config = dict(
    n_layer=9,
    d_model=512,
    d_mlp=2048,
    positions='learned',
    init_std_up=0.0203,
    weight_decay=0.1,
    decay_fraction=0.814,
    decay_shape='linear',
    batch_tokens=65536,
    dataset='wikipedia_en',
)
Each number is 500 + 25 x the weight over its row's rms, rounded and kept within 0 to 999. Layers, rows and columns count from 0. Numbers have three digits each. The size before them is the row's rms in percent of the matrix's.

# o: layer 3 attention output (transposed), 512x512, rms 0.0764, rows 139-158, columns 128-191
# v: layer 3 attention value, 512x512, rms 0.0886, rows 140-159, columns 128-191
o139 094:476516517540481514490480460481525486515497494523471469500468526492508518528469478502547493515513487485517470536508499484464543554512454499504501504524480473493512515553521477506463465473533547
v140 084:488481486521501493508479538515465480529485481513501516505475492481540521504538485502483466483493463505471494540506545517489500477489524494522479506457502550472490469490520504463537538545516486
o140 093:497500486508457507518551502447544468494510499540471491539514512466481482489490510504499516537538489496542529505489458484463544538481485507496522499526519482491478552524488474522507481498539503
v141 078:458543508486471499526493459490486505486475482509507478486458514487494457503495467493477500438529463498523452488548492509460464504513448525426526527435466517497524494495466532506471486494496495
o141 090:501460492487507515474503481495482467535477485472470526457553451511539483456531520468486508521457498514462530493513491465488528478479514477523478485513517523499434480505506495506548499499464543
v142 088:470557450496484466500537492538513494523531488489486532488501485463514517509517461488495484518509566484480560512473497461520518531505515540497468449503454527499480492531485471507503478508498505
o142 094:517454493509494479487451473508446470480518462525478491501470483545507468507483492494477476506498445524520458490530463538516490478465489419495513490505491513503506576475488478496447490466532475
v143 081:483489513497483485537533452505534462488481513503516518530507496510474499513491451525494498485491523559474527497472475533489471502545516478523517494515503458463483469432481469481501533472518502
o143 092:526511527500506499461507490476503499508470498505457546491486516511508483498479504495510480488507460495530510500522493468477493497482504486472473526496487514497494567495506512498479502488486507
v144 103:514456532502515469462497472503498494474509513467497461492497475527463471522499471446482530513535525476495477499491542448482511513492486495512524516513451484503517519481533489514534462483467493
o144 099:452517457463541504493460518500502498537487458487478509496483488474506566462511482495536476477502529521491512544538447456532449509521487457527469494489541456480472468490493498485466496538501484
v145 084:505510520470510512523457476470493453453523475525484485502513430492479517500467467465515453509489499496512491505483501468559501502561502518500475480521492492492503518472485460473516487498477495
o145 095:520512505514504505450505504537505524525506519441519504522503558501474479533512512479481482482522542513511490505501501469519526521454492502475484482507509494530501506530505512419463497469467518
v146 087:514496513478457542494545483480529535524514491536490479482442472507500523538491502509501490526497519510507466457501500458492518534490498514535471527473539493517497510475492527501538492488496480
o146 098:508522543502485523513470519521535501457494515466504513481547527494500522448506480482526521508484501495530527519511488555469483507496495465459499526491561504507489521553522515507483497523489556
v147 108:478505516536470482470516469555506535529517485487442468507527498488481513501507504466474495501466492489479498508508471493485501517508458521524480528513490468486483491477455532459515482493461527
o147 093:505498461474473489479543522460541486490494464522450508498481477519547498504501476503512473501525494509554493471461496488492507498518488502508514472500490517501454516538484489543507479457510514
v148 093:473518487489513516567490535495484493468489458499492559515516538521550478452493494492498520510485525475443461530508504498505456516502508476493508486532478501536516540481511465482480490557522539
o148 101:497520490481496477467493491498473506511534540530524474489495462501505494517527543520484503520533541531539508485499466514500513481472454523540489521445491501525472503464497497502533521521491456
v149 084:486493540475529524508536543489522487512468513513477485508501507451486484526507503523544468525509557511537542496443522527481500491476481508498518522493505508473478520490534556520504484514521497
o149 090:476477507542506478486510503512482494488486542535518533488527517556531554506472469450505501511500497465492456505509471479534519502504519541507501535517491499519437534515565478489522483535500470
v150 089:503491491527506455481475479510519479471522534541483475506534518499480485525459529467460477512501501522503527479513493435537462545507474546510476522523477511516455449507448489470493495506476473
o150 091:563474512453553542488515506526479530527512524489512517512476487484505481541505466490479481469463505525567491492513465467481515476469527467520516504495533521489520513504493484526524491519503541
v151 084:518525517485503495479528487499511530515494505508502514476510488490523503526519492541555482504444487518505499532513485544529483439453533521482481492516539499518478509550521493511517519511513448
o151 091:510468501494520490507501454480501531487556531467506511533503477493495491463476501491496516497505509463507520511489508452458481507539477540527529485473479513459523497508526528491518506512554524
v152 086:499479484480524511478495509487491508503550500497459473516530507471481532499515513460463509520478508491487507469446501469534533487454508467480541483476492498508503554486494462429518457493496443
o152 088:455495526491480482513489615508539474468514537506537470471477521519485482491460478527532503499500488499512495552553465529505507524521473517492460518474506507496528515517517525526526489525472511
v153 089:473524486520489541475482506480532510507519462477561466449490481470508472481510555511528503503486499487489497491535527496512505562489474497487482488481524503448537516482521579509469525480505539
o153 093:504500479485486457501487511491496471520487493521473550526502515488481516510501503512494462512464490510484513491429523493495477483480514493527506508499522474497511491434458485503479484553487506
v154 090:499453513466530462453489478498496494521505467483482472502487486501517521478495558492548495504511509523520498456487501505580465505510486489535474541472511467517498514505513507481489462447502528
o154 093:518520524517474516566579518495529466462560525512505503510548556489527511475514481487432525514505481483511547496519496482486539508479461497502540513499503505533559422454501453518498506514504503
v155 085:512479514476483494571508464499487503479520476476490551480490515533518585508480453480481496498496440510452467534501494491510500502492515496479431505439495459505471486499457432485490538465519513
o155 098:526491520524506495419553508472509515504544491501503518511493485508478448497453514521500473502511523539513529457489537537475491506488482509498500510478547479475503491535531496495501494546515501
v156 102:467514506535494498486481505469529472497553503464462493502541468474491480536479482461467499461479518509534521472510529431498503474482472508494518531545506498495483520519490507506522446548497499
o156 088:518503483510511483489454493526482573476472480500550500513494566529543496491522509524508485510523508493508500490481480490543485497522544489484520508447479506461479515506479538487538510480479503
v157 093:485521464507502484487516524543520466486509515506499503493492480512516502494493490497482513505501500518485463471485450488512534482509463518490511499518499488505508481524527453494501463507496486
o157 090:519482512471514492497474503507534489489516511479507528491565503517509516514508469514482492453481469448508550526478506515486479475529513512506495526513468550501499501506490482470506530535526463
v158 087:515499531545478453480529505501473523471530522510470471515509458480498497540491484483488510499468505517500476440493457460487484489493477496500494488479474463492496478506457515502479481503480505
o158 087:504545472474506513524481483513547451485485471487535506528518495489517495484472481503450482469524526512487519490502529500531500514475516492540526525513529518526497565466502505461515502507482496
v159 088:534501512486475522479475510520513536515454530519512492471524461536510497521508498534514516455491442500515520509470505526478459500511530521512550459469466510520439473499494478539532502512518519